From a checkpoint of a small transformer trained on Wikipedia.
Size: 6 heads of 32 (1 for keys and values), MLP 512 GeGLU, vocabulary 1531.
Architecture: rotary positions, no biases in attention or MLP, untied embeddings.
Each number is 128 + 24 x the weight over the matrix's rms, rounded and kept within 0 to 255. Layers, rows and columns count from 0. Numbers have three digits each.

# q: layer 7 attention query, 192x192, rms 0.0401, rows 14-31,46-63,78-95,110-127,142-159,173-191, columns 96-191
# k: layer 7 attention key, 32x192, rms 0.0405, rows 13-31, columns 96-191
# v: layer 7 attention value, 32x192, rms 0.04, rows 0-1, columns 96-191
# o: layer 7 attention output (transposed), 192x192, rms 0.0494, rows 0-1,32-33,64,96,128,160, columns 96-191
q173:072142147127138102114162139083077172105127121087130111156161116130116164136127172171166150139117119109142146138125126147177109150122120111137097087084117125117105171091078149134118128075119139024135092146118121135121121191151124096147141106098094159093130185117131162091089135083060111109
k13:129115108110100119121125125159123150111146145123137154140166127161104178112134093089111119153136161129145109107143096142133108133143128138121143099135127113103123110190136148138081122144146136143122097112176129185157094119132162119140108085136162156090111158188121131120170098137136152196
q14:100128138135144091151136106169168134112133117113113155143118131122119137140132114075127062093124172153093123113099101124112120112103168150098127115120174159113130113160116153122107137114103093126123123120100129115138141166123120118132116130192125180115136150165138112134163101096094112105
q46:126122139088131144166155170132148101096134146120139120114113133115167123111069128106101123091171104113078169141106136094132107182140077123177141132162156169132113144139118129108126109095073158124099131158044126113103093161139108123093110128124120102164108138076143087187144117085195164162
q78:103099136083109125121167154104119163147106139147105096113149104166113139145091142118119113105139106174090124102154163122117103102096137109130137116088095128140118123088133122080155150117112176151084149173093089115096188140132128100135115117136184147113133119107118130121142081116128134141
q110:088144161091127118088134114078133097091145172136139098122129131129114120177116173122144077165142082152143122075148140125160109122132141133113118134131125092181065115126163124108129088158104173131148106117189149103140166162132133132156177114161134087177140168133155148083173135131137128152
q142:204022103175149136121193079101073166094109148124101124111103141146103160120144161141156092164165098128095153111110164140127157118108114120149151126085105134103130099141164154130152095141132139106113128133129081121135162148095135140111112168210125132164118138127138126158118092123134103115
q174:103112139123118160116137093094127157152145129151154123083140180158156115135147137136139088153194118126071151143139097088121138088167143142117118111144105129168182153129130154142100164160124169123136115135158140141095148160114121138107154123158120090083147121082145092153123182098068134143
k14:135149122111116102141062119173145109111131142131153125155148116087161148134193115128125172160125133114163127120146107147123143101142101146125116159105111128140106131134106103164120111165134112171142118078191152130141092133050165138184137077088121111145126128156136156133121141188130127124
q15:102075139119130171113159136118146142145146114101103120087082116139132163085085127144111124128153111113140197171157141147127133179158083159130143131136106102193103106153093122113173134124143112078161073073103136125123167166096118128140122137089124067119110110145139123112119170132129161167
q47:105106116143101132139163127126133142163172131115143160139111165096138153158170080093121157127119103152095117147127144135131130167086162157130111107150137137107124093133165157184079168174126220095126126152135133131154110074078187181122128127106122129086133116161094113151075106115170092114
q79:145055117168143159099148079135158125083153125124133172142140121133090138129132098136076135119133120140081171136132092108100092151094132105128131105171144139150126098123106129118109193123137093144130152140138148072099106130125139121163102143124081113100143189171131172125120125117153109156
q111:125135148129085128132134135169110160155129139126093113140171141079134129106124153128080109118132124115091186137098096133094125131107108162090113137181124110130109109163139152122115121121150161077130123136104106155121122125143130124117085137115083117109121117186151130110119169119128116119
q143:125120140154080116130146132114129161136121094111133153103115119123085186126154127130058142123129095099104108154114109108110127132095147182109126102171131155107108111144104121116150110097194142164175140114137089143104182100090178165135113136164133084064162159191100121117118119138124128135
q175:136085094161117110111135122145151139136117108165093163107131086134096165117129120119103112182147129155120180143124108140133162158061129153126136165103131114146134097070125119134095145134119170136143156114142110072105079135104077122127149153154134085099177134155104127089107107143123106101
k15:137128160087139099125140111153112144144141116126074126155162118098110126133122118121121101156169133127187117108103147134107135104111151093129140169175126125064109174170116081188177106113115101118161141070144123134140118132127133116113115132109114138126124120136130132158167153126114144105
q16:130134119148149119154105139103172121123112122135121114138106132110105112108122140103152137131174135112107105135145114143111127166110154143111147147129135137120133107112132101119117125147085142117124112128129138128122145122154109133133128142121121109111151147144131110143124144113132160132
q48:114111108103157133179122129095164113134109122134119104141110161103091142148139109129151093114122177155107153095123117121132158139150151151111089121159094141157154113072090133111145159141114161104113115146130115089159125118101120118125170173151082161103150080127121081152129132108185098154
q80:131126136101125138139131117117129125126121143142136116112148139125117134105117146111128156113126138146112097118152105122110137129141129111116083137128139106136124117118090135134144129099117095150101137161146141104118115148096126140115131139131139170104141121126144146140118135153156145117
q112:139159109136103117101144130128144137145134146154108094140160126136113115125130144113143128148160140124103099133136095123116153169124098110133151141124142102114124129103127129132144140119100109094119103126117109127125133126111097123110099133137142125116134114157139151114122100103128148128
q144:136156100128118139167132136111143126144127080113116123104138149149109160124142120126139160136159150103150076155107128146119120154119122157133116097107113131146109129137118098130142117116098116120145119122125160103104126103127129130100116154097115119087135160099150134123119165086141131105
q176:147159118130105139125102155116130090118097136126136109150136116153124147130113188097160124105151138142127122143126094146107156135091140168142119111134096121122131129119135125100135081129145126125088116143073126111118108149132132127121170112120138139127106118157141122138145156125133117113
k16:142135138118120092142145134142109121131129163150116127110134115120158105135120116139127139127109108133140125128131113105137124139155121125142124119124130110129133128121127118133112111141129113138117124112129109125115125141129133126120111125132130123141099145111124150100132122135100141135
q17:107111132106124147138105163144129137144089135154137125118136093140113160102122139106127107166144142119127149143140113114117143168097143164142141094098089132130126103104115138100131133130093141130095143129138116097109149102126120124169143117135088090162163177110116116135143186109143138160
q49:103134159153153100154098154120118148098148123100117115178101163075153126105116167143141177110100106112089092136110123124154121117081163163107157151131173106143123108147138137127162138131098150116086164098122150092086100097113139140125123090128108164113118163149160092115099154143076130138
q81:146134150140139127132114139144129112130110125122109108165168148134153128085123108133136108087085132133149147105147127093121136146123133151153135109125113107123123095112142132094170139137147087176136193099137121131116153101102155084120097126166098142149114145129100103139136144135122109127
q113:123158155147101129135139130137127129164144139164151124131147100137116124133140151115121109111111134127134141136129124137132137171130112137153133109118150099150137118115147096127122133117118118135148163097123122096140142129141130102120127102137135148155128160135148137093101156116131144142
q145:129127140154116112126100142105121117152148133155139096132093103154138144128141149107136125126134094115098108133146129142155148143118157122159167120144111114117151118114137143123149126119161099144153150115120109149126147094153153123107149147150121121084129123156089081144104195162140093117
q177:139147131141127121112089151153158136138131093140106130164126129140098089076110122132179149147090092148143124108191125119121170169116107131119110135115087141118109108149157105095154131102152143120118140103163134107117104130154146124137143120116079122125135145126083149151132157111141084136
k17:109109116131121117159121134117136107119102153089152126106120133111111141136140140097117130109157142131134120130148119166136119108136122127125109090132098147119142110117125103117123145117146137141134115156166154131163118117139100151111128096136143126106153106149140121161136138130165108102
q18:119166125133095134125111110129114103160136134132166139149101135123108133145144158108113119095129131114110123129109125103153115117143149135096119107129140120139081132108119149104111120100112106132179122122105134133113101138112160156103119161129124090151102101111116119072131106109142152089
q50:089114138129148114124113151078124156130090124131141115100120116141122121130109164090111123071107126140119080134153134135113142142101072135136136118115135123133133136104119098123096151121158108135116129130121096151120171150130149125111121169148119135117142121146118111145144089143127131143
q82:135117074143130135157076164153124137124168110128167119166152132125140137117117135127110113090164149137105099115117112105145098099145124123132123143126112072120127145111060124137112100133145134100131111147131111136146108154139106147103111124094124139098180089142135136133118063134141173128
q114:144142091145123125131125153097150126140123142106125096129115142113136135188133097169120140140123131140121118128113135158170135126147133151096129134089148141128146119138113135086146107105123126122130102157093144154145078101144139109136126138165136148124116118129101127130159119157114105122
q146:126117138132108116172167104127146135125124130103149151142100165113105131146125154115131129111138137125106123132104154125114130111103107118138113157099126139133143131131117096130130126109110144106114111146145154118135127135103128144094117132155118103142152088112171138137153105101114140140
q178:133159126110138127137121113145103127141140155139141137117142135124148153155121156145084158110155121117130161104100118133104090103136132093136134115125151141155117148124104139155128105113106131139115086149152139145134101145123164132122121166077124164124085117133127121155121092127127130105
k18:151092096120130136109137115142127145138143129106136112126126175114130134149140152154129158188115131103114136103113126120108127115110099119099104146160132130115153098123139136132132139149143127120130163152150164129111133124140142142094167143105119084140131158138126155095114130131105141181
q19:150130097130114102157118095134160127113156125165126101103149156100169094160142148100110128091122148117127157067103131137135151102107118109151165129132145166143143144141083119091108108102172124118128129184101146150159131115122164120098069125093129143158114095112144132131136099157141149082
q51:133126124115142149137138119147140139138157149186106105135106165165179120085100088119130099121132133090133135154128103137090179109144114136113118155134118094100131129149138104133094136092157088140111136093161081158129117118123121118138084146156159117140133108115112125122145128119145115135
q83:157133102189111128146135108202082127126129174147146103133099122137157106121108153086124126116132117124114127120129132168125098158165127120176133146107120133123106162150126130082111099105154107160108179146168113198129137127123133108138117100141159142136132108108132131115123123158102124103
q115:115127094151166153134163122156082128153128124129142117154112133121150171130134137104120126115117127089104144121123155150133152126121145113123159137157106102126148121082140098116116111093122130111120105111088106130135134116134163149104090125128103148132138117143185125120119171112128146123
q147:133155135130144102147140147124125085103123147134135106113149157127153143121115109138118109122123096114110148177098142150133136138156140138159115112133085138121118121131124165127119144109147087132137127119138098119120132121110153120159109126166147150119116131134128135095142126140120079111
q179:156182111122151136150129145111118097124129119090129108146143149114165118116134110127108134100105091124141135124085118138149126151135132141110146129144140146122106152096143111081124160134140108125114113104120123134140118125135163117104097136179099114096128118151132155086114088176124130105
k19:128155129141100144105100109117138167133130129116131126112139111127118126083129089108149121114132085159162106153168103109167071130144133162142124118115106160137111135141163122127113142118118126137135150132113129166141154129129110118126144098142117191184108122103117102116162146162121118093
q20:143126161113131102151101126124153141135138130136132137119159107125150093119116131170084136098134095168094130165075125123119108144114117106108127123127123157167138154102101126117070175136134135110132134116113155116126136144123102089081105131099089132158191149150157184152111124074159118152
q52:113093155111164142128129153138121156114119108136143153198151138103130113102098111140157124090136133163114093107123120113141140131114144110097146116147133139105150161093101111157109107163134108127116118129107134101101137104104135127135106149110092127119135156139119098115117148119142140176
q84:156109106119117160149110086173156161123115141133140115125183112092147162143127094155145147101152159123125118086091124131089131145118074070133146111101088108123188126100075149150098116117086104110138112129098137131136063095127130180138083146139106140113166129154166153136153131088133136130
q116:148156134126129143144060105157161176131113105127126105122116142129112138116082142156137122117116101108141131143088094132100124139125147102124169152113126122140150134134133115143097165132107102137116120105142147104133106114163155132126121118137121131139095146103137146171091145138167132115
q148:123142126114130112147140127158122161079144159134144173138128132092115100156142128143131121102128119135163111164096129084085105101051107092111142120114121128148126152130161123132114120126097151107116141117120129111126123164102100122166154136155125121149144149131134156128153111119152149165
q180:127127149140127119151094104156136140121129146161143117113139135124128079128176131118145114126114135118140135075079093103127155100153121083134141128136108083137129126119123143161088136148127093134086177155134138147143056110102135136099073154147111151105138105112128169102137087138145174091
k20:156140072097121159099103132106148150132131123161129152124094138108068148161105121179076107144078145132117106113106117153144101147084110161087120167124109137130178136159179147136148149039161147075121112131096116111113091127130115111124132132135148088139173126161110133132125170136127110147
q21:153185123135123140128153138125124152162112189191157141113124152095101138155069068136097125079125103085187117138122137109125153111142154125100135116110162101094137137132128136122114105065150122161140138140143109151186120095121112081092094147100145120138089142096108137111165080152116066098
q53:129169102102080125131099113132145098141134179094120149096118129098152161129119160117116144118089089135123139125087154067146102105106109112090158192153132127123098154122129179175137093107140125162162111091135101142127158152125133185114130094118137113137101132157129118137116119150123147117
q85:143123165129100145115114131149158177137095167171158057180158127091144112129130119112161138080136071127160126162114125095133163119156155124094143129166088132091126140163109091141098116159144124147131165132124110163129165112146170126116102138105168083142118140100102145176140171115124118122
q117:174163114094111105131124109145141090146115175136142117099093089115072167146149107127089098136142114120171077146131154136095140152122190150150103162105136130120111144092086101121097110099135115161090169158109099143147118131092142119044094101122131118148149070094152111187134138136088118129
q149:136125101150108129139170166116097149128118118126153082117110122088111145077120140113108154121170093127144142161145147173193153081120113123088130133132108090119093136124179150128124103098148169185152093149129114140140137132109129145099120106155136061153152096149133114179143127150136129086
q181:146115140124068092139107122130105138119126126169125106194121138124110118124123100157111083110163145147130158113117143107119129131151121153125119114153130124129154134135110159166118082150154144127108150141100141144118186121098109173106111100103167104120119113149081172133149130110130077148
k21:143109126173129142086149140131151139105173121087101106096119101155148154165111132135108119141122112129120146129147131147126137117093114102126130140097120134145119141146140105112090166108082079150162165138159125109124093154149134157168098174097081125151138108125137143121135162137109092131
q22:104110143128114192100172166137118119153182139120117142131124142143131113151088118145108127142108193159113130122125121102108103111116096164143127143123145130138138134125086149144123129145126103140137123149091122121142121117138137098126156176137105131163160087096108177095131119158110109101
q54:111101124130168100176110184127148078155109115144161121160158110134113117113083127132136155113154104107100148152131136137142092158112125165098114132165111120111117158118166118140111116132132112084139148136148141146115132092083127149140142129096113113107088119155144127120150122116154139120
q86:095083179114119099126101136153133082145108160079111117106144124080153127160137075128140121121130129118125131111130149133088130132140128147158135192138175118136137098133128149106140117102151144150170147146113136125111132160101148063128157094122147143138109084140147128133143127089123121147
q118:123119132112159113127167129113101097115137132093132069103089120120132145124119119165113128125130122149138145113134147139115124140104122126100132162150147140108137104153083143115142119150124152121147137151132101091104122129147136072132122136120140116141166089126133124147117165131110125139
q150:077110154136170088121143173164144147115138143154153140122145091114127078146151159161127120160131124113139179136178129105099096133123114151140120115146116108156141101116102130120163101114134106163124149133116086141145168170136115114148113100191133120154092150141142110180180151109151122141
q182:105132135125108091107106145137147117161139156168089152094134117127103107136171111099126142120123124142151138092178112060106145184126121146153129141115195113120127072124120165140134115193120117113126159185152148116153135126135109143140141157144161140153113067106141095101146136136130140130
k22:116109148101130149165138130139111106116172134123157140146168138132112164121168162113163117123109095177130098117135118172169132142109157112101134125129135116154087120110119151117170177168120111150095126144132101121118106089123102136115123104071124135119122143118114093125091129153171123136
q23:129149142145108137103103107137142101101156138123104107126121132117133124113141094095090136142098165099144129150081123152127151162120172095129165150108182123158148125165127145129136163143184086124144113145131187131129149136170139111094101165146165128155133086128177156108116113097139133143
q55:112128147174131099146117162085134142180122164145169145143172115127087100099127146118146114115146133089155149140165138101142071125113168078114120102134112143137162122099128111137099124090108113122155097078174135132140154106145121135117157149120102144142134136149121120161133141151139164125
q87:134116084134082136157128116136128143094154123135183107145135164144117121122180081102126132116127141105112140136136162130143123190098154116123119117119173145127176119154124149162145103125161121182146106132154141133111189104122143127095123130128121130129129101089118171118142132155124186068
q119:133147128135152095116092137149166136113137125091113121131130092135202145111118159115103155102144146112110171131165165164156132136133087149109176128134104046152179074179119133100146146166116108178160161136165108105131147128165131117134093126162117141159110144096146153147121141132132135148
q151:098137165090111192103150166161092125094168119145156112102138144121092134112137159157056114106127113102157130124155120140159142154117144158166124113133148131155147118127115148179122116107137079151115090137140152128122165102140146129138102155148109131156114130175126110154120145120145151116
q183:098154147116126143107099143123126153104111135155101114142087129139079132127140140131129147139117155098117158118168136148100108147099131109130129126154203093101126149138104139163140107117123148141110111158143184112116119127126126095141154124103103131155122156144149138114123148124108147123
k23:081123105182164092149119109095139091103103136143099155110123134102093104161099074125111164144146123125108172146105105130086161126138061126144136119145147114110125115130122074151136125137155150100109120149113130110126092169123111165152145111111150083105137082113090114176090093135126115128
q24:172116116155133131150104129091119110092114103136179098136128146093153118155118150124111141153176135149121132131159102142142160129103136178154130159131157136177112126157144167157107093148146110094102104144139151110112133135094178125125143137103100092127125136180147120103116138044160141137
q56:141129148125148123149139162124125086118105141109181124119087146108133150162101167140142129142125169124129125127141131149132120150121129179114112146162151113115115121095140161115154117071181142078147119139166128103154114112096116135141122070119132086126131107129112114087111123163150120114
q88:111136139098157104102159135104149101150093158181162109132111109125102112147121129186145129140069122124070124116107157101156122162140067123118144140101114141111120100101105162159142186061140128121109108121033158113130139090094088142160109178147161086123111137176130078095133114087160107163
q120:119161130132134141160122114091086147117125141133083177130098112165106100134134099137145154144131145160146161151085121128124143157102101165128117140115106117143093156123107156130123129115129150120084113106121164146108128122118111148127167172146169141110153195129146113119071124140143160126
q152:055097099135127175145132108147146144148129115076161148091131136122114137111141125137143136157131188117101119166137093132110158139118125157137096144134140107143107110151137117106182186124092183152113149127155125124096107123133112124111170116119109111116125123039120131131157129124110161138
q184:112117140106166099098117105118130118130169102107168170139116146119109064102148135128109133107121136143151150132161133137109142141127096127135145139093127116142122097153123136082114113135134110134088119144116140118136114138135159117149130112121156130131154134109175109136127132101158125125
k24:125114153183102116153152163138130137135146097124148149086062129130064126158154178149133143140122143102080118142107114160096071139133123144108089132148134165160141127108121110129126088167142106122149138175124153105148107158154132129164126153166173144068117134117126091140090147119133119084
q25:091072079144164143127139145099116123115118107090118122093137138122110130049107138138115151104116114111081113158167142130150137112152075143092142154121129116141122130099096139143141133128140129142140133126102154098105109132122079103152152101087117130148146140150145101123124162148123141129
q57:131085113138122179134146125118104131147138145119110168164106126109128129167122143151109126155070124128079133160116137130132132132076129112157160137142149095155120108139134064150114154147119103123133124138096155137120142147091148132177100146117141146133067129154143153129083122137173116057
q89:127136156124121115118141140137148128093103102093114163076097118097119123129105188142094158086134103131092154142146104120118125143110113156128160103110095148133110119109122154173148112110134150137142106144155140102110161100142141157153175140123120118132162097128160108133112121113178105126
q121:074159121128160165171140104102114126130139083161148149111143174125125149133147137056162117131137130110117161104140090131112163124143105116157134095113166130112070129133121128078120125145179161139091108118130153135069106097114132110131157111122132149116127113073130088109103091131104173171
q153:096091156126117142114135145133132104110165085132117160154089147127141178124169109141111149131163107142137140139139185136104084144132136136137105100095141113160114112122089156150111140132167115119149129158134179117130152104127131096150105142113135140114163112139161102114061113090122127145
q185:123104107128117135149148187112125105176139115059172135115116139068148189090088157128105106099118153132131110119171161101110134145125154159118123169122118139175126128140146146105112095109173143079177077163115168084055167141087154114174106125112124143095121103180173128122093116071157158160
k25:111127128148146101090081159113123085153145158101155076124081091112077133101134092120105117133161130139130154165147089112100105173104138140109155144174162099168142108146094131126171118172193144193154095171123140068106119122120101146096104130146096084111131131159159123149141131138143133151
q26:077109167126134176134177149139148118121153096119092131135145149125143117124119145120099101074167138123126130103126098169106141134158081123150140131130124129135127116101142100156158129106135155137104163080143125110126138138155139155131140108171118097101143130141115140098134126141191130117
q58:123108120109135135105105117149122153119149118137130133114142095113126084110129135114112179159140112132096152113188133144110182125123149139132137149133087089128114162155146174108129085147168147140115144161133136113088107126148153124109157143125192122139084177139140133105092098099118170138
q90:099087141096153195122121136143155148115194129146131114129102115121121098106080169131106110076100116122140137166112126165155118151145078126188146127099111149143135135166124161116112157132122132151093131131137158112060104098128127123127148106136150112129120147135138140111139132138071147137
q122:100086148138129120125167162098111143099128116089120136106109107117082129164154097145142131116137103179088123178159101151121122178154118149174142140121132120112132099137104117117123118119172155157169117145135102116136163139107138121127197074150153059129112108113120145097137140105122117137
q154:140079158152122128146098148133106109145144154114147146124143097133131100125142129133107101148141132119115103132124161108149187142106111122151126129137138115124155102155158140133149148131135100162108117110207141074104125136148179131097123096154152108109118155153105132138121142118170146105
q186:101116149142157139137096124119124120131152129144137132135143116116160130146159131132117127105151114125132134135117125164179132101113128135169086154092144105125144141162131155119136128125098129126144159124089127116139107114127129087114139149139163112085095118122107131103115167151112116138
k26:122130133120128142186107152084156099151113074166117095165150129133130130119138147146146151159115119093102174110149119132151125148121116131090085132092155096167135040062088105153129151160148084078109084136108140133148166128051142106150115116102173092132159081058148115148128177091118125120
q27:119117157109144144132137183117140136081082173126134114128076077152112128142121100093123096066110116131124173079120135104131124129101119126115113102074122145141163120060100135094141160160134149114139103093109130131152135111138127133149135134150167148157183102134133117107105074139166114131
q59:133133098148121147127156100125130093070154165147136112166105138099123119135145128172151092155167146135091114147122125148132122100163130173132066164112118130134142168149144113116179100133146116117142133147087123069125162140072183122163135159138142179142092141113176061116078113110131150122
q91:129096184074153112120101169127129106161140107082165107159178116121088159123127155122114148073120125184157116128131129136098078121143090130147087089108092118124152127097177110121109159147180140134160128154113143096097159138121151132104143164146110153098173134124157134110128118133168098166
q123:108132140124148130108149154133115126145098159105107109116081125126145136137171114109139102142107079141133151156136109123133147129120145145111140122133111109116134151139140140159118139114129109178110146103128108130141163139103145130088178105125137113139119115116138172169132145112173078132
q155:144139121179095163163099147166126115111101117104121110111150154103115164112149134165134094118142177134138124170115080129152162114118134183162133099168106105122159128096096138134122109148139078157116104098215156105149137105117177127128165159167114106133100149120117121127107085175158136072
q187:115142148122117133042097119143116073165089137137145118159167101061110136110160170112137133135161131106153103128124098145145120120146137159092155103158133116112141162155146125157120085111146101129114152125153102110113097163153135141133163124127160102131153125123098106091073150146128150158
k27:141122086145116085122139133144117146129129116128103156134131131120158122084094093129143156115137105104106144125127158098142122088098133090145144132077149105133121145125143115148138136112106126125091132152152159133131093102121132156166070126104092150121118108119142167144177137136081114151
q28:104127123104108104101172122111130139156163117084100166114125110116120096130134189202145140107135164162115115112109153114138129158066123119122116158150054166110164156109111135117149080155114148156117125168145127118120115111097155150117162093168110132059162143164136131115149125103083141138
q60:148105119118137165136108128070119112117088117128173122107149102172138114137151171124163109134124109109151163174097113115139133153144129174097075145169153157124111155129114139140145113155102112139120120123119159111060152103108097092108132124126134110086111127138119136075081164141137097148
q92:129115118161127130139172194106135093143104139136118112137142160148104119158114135158109162152127111146129117137126135141118142129086134168136108131111152145126147163091126133144158103098115141132098114140126153145117145141099105127094121167147111103127134099151121092112091140117127132159
q124:128198085143131153064157113115139139140120138136122148159133131113175174101135156138164144117140153133113104133124153107118141117109168152122083167130120106104125143133118095134112111164130110139119116115138121136169115163155141171109112101115096172081143122097148113156137109119177146099
q156:078136148150175106184141157091114119152124158128145181109124097132155127115174109112108153126113123136151177142152117146145100138151097139088148143140106142140116139105131119162130087157127145169174112125147160124175152148122148130119128086159118095126102119157135091137110125091139116087
q188:108117113152139100091135103137118098092122102117116131158170150149112115091171201149131146121125140171150156141120098133118117101127094114138148138158134149096107124107082125167162108122109085101131152132155100113112090142143110114129143125148117107094123142143100109140117161148120116123
k28:124131106142120178123099116125128117177123129170126105127123137133117088130158150111091152173162118160114150085174148124156140154140104131123090083149110167133125081118143135140104128100113121122120119112159127114145098134126106098116161129101144117137132095075140136164112124110137126149
q29:114154141142132107102143127102149138129109136142116133094146057129175116187138114110164120125138116163101125129097110128092117085146178118145128140167149163134157154079148089113125133130121147099105113126138139136121093106127145100170145131110187135113113127118153159168172131129048148156
q61:148147168149131109158137097104120167139150129128162165119090108142139077121096165090170087114139107143147161148165089134118114108124092125171055124125140142095127130144141147123155143178135119142116186078128111196149115084118152162100107139150119060160115152123087135143130172158118110134
q93:125095079145171119121154138139130089141122126100115126120150126163129140087104126141160126087133099129114121166118116124098074131135127104164139109171149140154149131169162155135126120128135119123155125143115089120145125148135167123113137119085114179174115142132159133149108175136062085157
q125:137157118145115112160124105129119126156138150150107121096125180148174148110119120086107131160105118111082166175136114145131123124085160175142147154112137106116101151146162126102099102111150120104188177130108134113119146141136139103160105151099143098125160130147138082147113095058119150141
q157:122120121138137136121126128130131090175153093140096109106095094163117194120087104090133103148133116166087161219096088112091147089097134133159138125117139108177202122103145160040127163112122118094209170110078078121151122119140154141118140131149151142139131128166148111135126173116134094170
q189:137156139076146128155154125102120123144101097133122107151114150125115117079142102161106133160079120060167138126129119154125164167116112103105153184152123151081127150128153148116151121100123130122117129124092158096126086100150145128126100138103150145156119080171128129128120141126140111088
k29:129109091147144175169103135143120144072143077110157119152148187119134184149124157085106127154131149107127133119119169101143150150123157117103135112175103110158134112137129121111149140153097107101113113117132134095092134092149063131147125164108108199092137129118111119108088092120117158124
q30:153110107116094164137167082152114123126120110116119090153132105118123113124137130151180137117095118122120148118090114165167124114096126160125096136162136156121102141184123145119110118144148114138135149138103124136091130153131106127148085124115114141136123155123126111126124119124122104089
q62:176147142156102130101099134088105137097148112153130168109112179113163159152145126132061138160154140109193128115132103126176110095171121165119127163079103172125081100163165122087089136127117138123140121090133141155142136149139111158105132154113149133070136124130129112130150091138132104141
q94:137110133124119097096160134154114113152152157131118210123132114118136123170109133108119122148128116116110099127117106200150106142125172135150127143092136144137112117129146150122113118067094107128131141097100159172150142119105174097112141101109126146141124125108125158126124106141114143129
q126:134100127153120118138133109109143111077112095158132142130126131145090065147121121107146131150118064102109133154126157116106143115127100102112113137145159110080133130123127136146117126108125107144143141129107101128093140104125117170151096134135100127142136087134082119124154066107137132171
q158:090133083091134144137162118162129162162118120113100137088118170155107143104115110099079119161187172136115127091067158128059141078130099086146139146093184121136144138156126162120127185134112089114177102114139113157120126112068127128134067169117082198099130135148159155143151098139132190104
q190:112131176101130131111090099159066118132166106107138145196146162114109121105129108115163162156127119118125155094124119133168093131091088120144112101139121122100141123139129133090110114092157133115133110133113140117153107127180172086129173099085052127101091136093115145125138130130139153153
k30:088144142197171117117135088131128132133118126096130120113087144150147138058167140143156126123152124124117159116107145124093113096106094106128104108188141124177119124088109126117142123144140110118131131128142136125136135164156115122137116147124136116132120101079132132118146158098117112163
q31:125070128093113091105091147128146154178134124115062154103142098125122114077114147159132133147077153156094095172112133200121151192085140136134137214125134102125150080157085121104168135107114124117117116129150148113109065103122119132141112127070108111148150128175123202112152099149095132152
q63:101143083127133149141126090106103111116134141090158119138159181130136151082081165140118170133091080167126119144160138111124107144143120150127096123127119171164151138112194111110130113150085106107126133156161118104106149119088100119116132124144116141130070142139112132088140162142149130130
q95:108157156084125131095151147159137146103072112154160150119107154121133128110155162110135140116104126097109123089109156112112114180155141105139132118172135134118140123044152096120114119125175127086119167133123123118111129107138141116149136102090111125115119158098142109138119125125117119149
q127:115125095078139082136100136135140147083092105141137125137121127118139073123123126131081139152146157100139081146084106132080114126144100076117114123136078146141124091132157114122130117153107190126137135161178154096140115125152122133110118142112139110124139138142114171086142128069147145158
q159:123115122147123176139138138122120111152125168129180125182099150156157101135125151141080148167096097119123169133181141120097120198132140170139096149065110182135149115145081143144169112063114105123142165167129172095068126144143101155129145177138167075106089179136147112072128129089112114101
q191:149116102138099175139197117072155121180100108181113118121085145171159095131135134132123176174126140136095102125125124116094149150160129149121132157128135140154166133113089097111123100138099142108135173103110100140110112158185133127131172135102109095161118157131131185127121138103093206137
k31:140148148122140145152147121111167098113152122167109126143140142146141153147170082101110129138160111096103105093168131136146122113119086132135140144110122140117169127162126194157144125118131136180069126111135094138156150157166127128134122148077127148110105159131131130128174156134118107147
v0:134138097168125083124092126102111145123108106140170104074137137134103105119095136097112128128107119149125163120160141154125109110119138138166143114147101146118078080145190153114106152129143102138131143113132104130135125101135099084132136102100127161136147110115168092114135155133086088136
o0:156157159158174122157145123142157099113113139130103103132117129156130152149142112130126133158142109098134125110067120073135143140120110121147089140184141143121126103139082094134103102111120132120106100135155128147114122137117170156123167141113106151131097099112137106124141129086108088105
o32:117112130073128147116124097117108119110130125135100101127135132153157109122128107131117140159137091098128100114142142122111065172154131114160177103140145092108112142143133155123143097114126132173134123106146130141134176127122128122108150130152142112112131109130178169163119134129096123116
o64:130126141118106137105110123144088122142136140146187133170130108122146146132127143121106106110131139132144172119144154124130149124127181124101193122151177104157140127116126086119082119149143098106133125117127148115125110164127098102118111115197117132168121120119136086109144111118091112167
o96:111100135128112103153141124120149118151101148094122149109114133123138142153136146103117148125126142127117165117078101156157142121117108112120106154133138157132137135120121149147173115115136137111136107124066095107116136156145109123101105172097148145147116163121100144114122105146154099081
o128:143107132093173127141122118159138123155078155106088135104154137147133134131154119105119152111125163137104105105137123109089114134083139163091145187154136134125167108129120126096127179147148121099144135140123139144113104096085104183139149144107137115089168115121124114087121134142132179114
o160:146118114120099148151121173113178116139117085110115097100164105150116119124120136196146107162113119084097132156121100123102142114110095110143102123082102173106102188118108116115159143133113131128154128140111123130151136125139108135169147092159128141090099137111174160095118132143156145141
v1:159099126124160130142124122136129069085143162139177115096124115127151099138149123156066114119112118162157146133134096101151129162135101104148164145109141120184151093137141148117128112153104167113165155138108152128089149141108152089115090117085136138118100088117065130135154095117135106138
o1:142144132180117097090137141131149150128103144123135157181095129148094135142152159144115120084141099128129101125085118168142140121093116160113117122111146164155132158141088135138143145110120115132084109088074065163146118112078069112145105129139145144108132088115148102111193085101124128102
o33:099120148134162135142118114171137134183125126114126143113090145128098095125118135143138153080156141119144103127121117115132121136146149148117130154138108125115133122142115139121126129122089126116190122128106125115102097126155158096162122162155147098153130069136129137096089112155094139180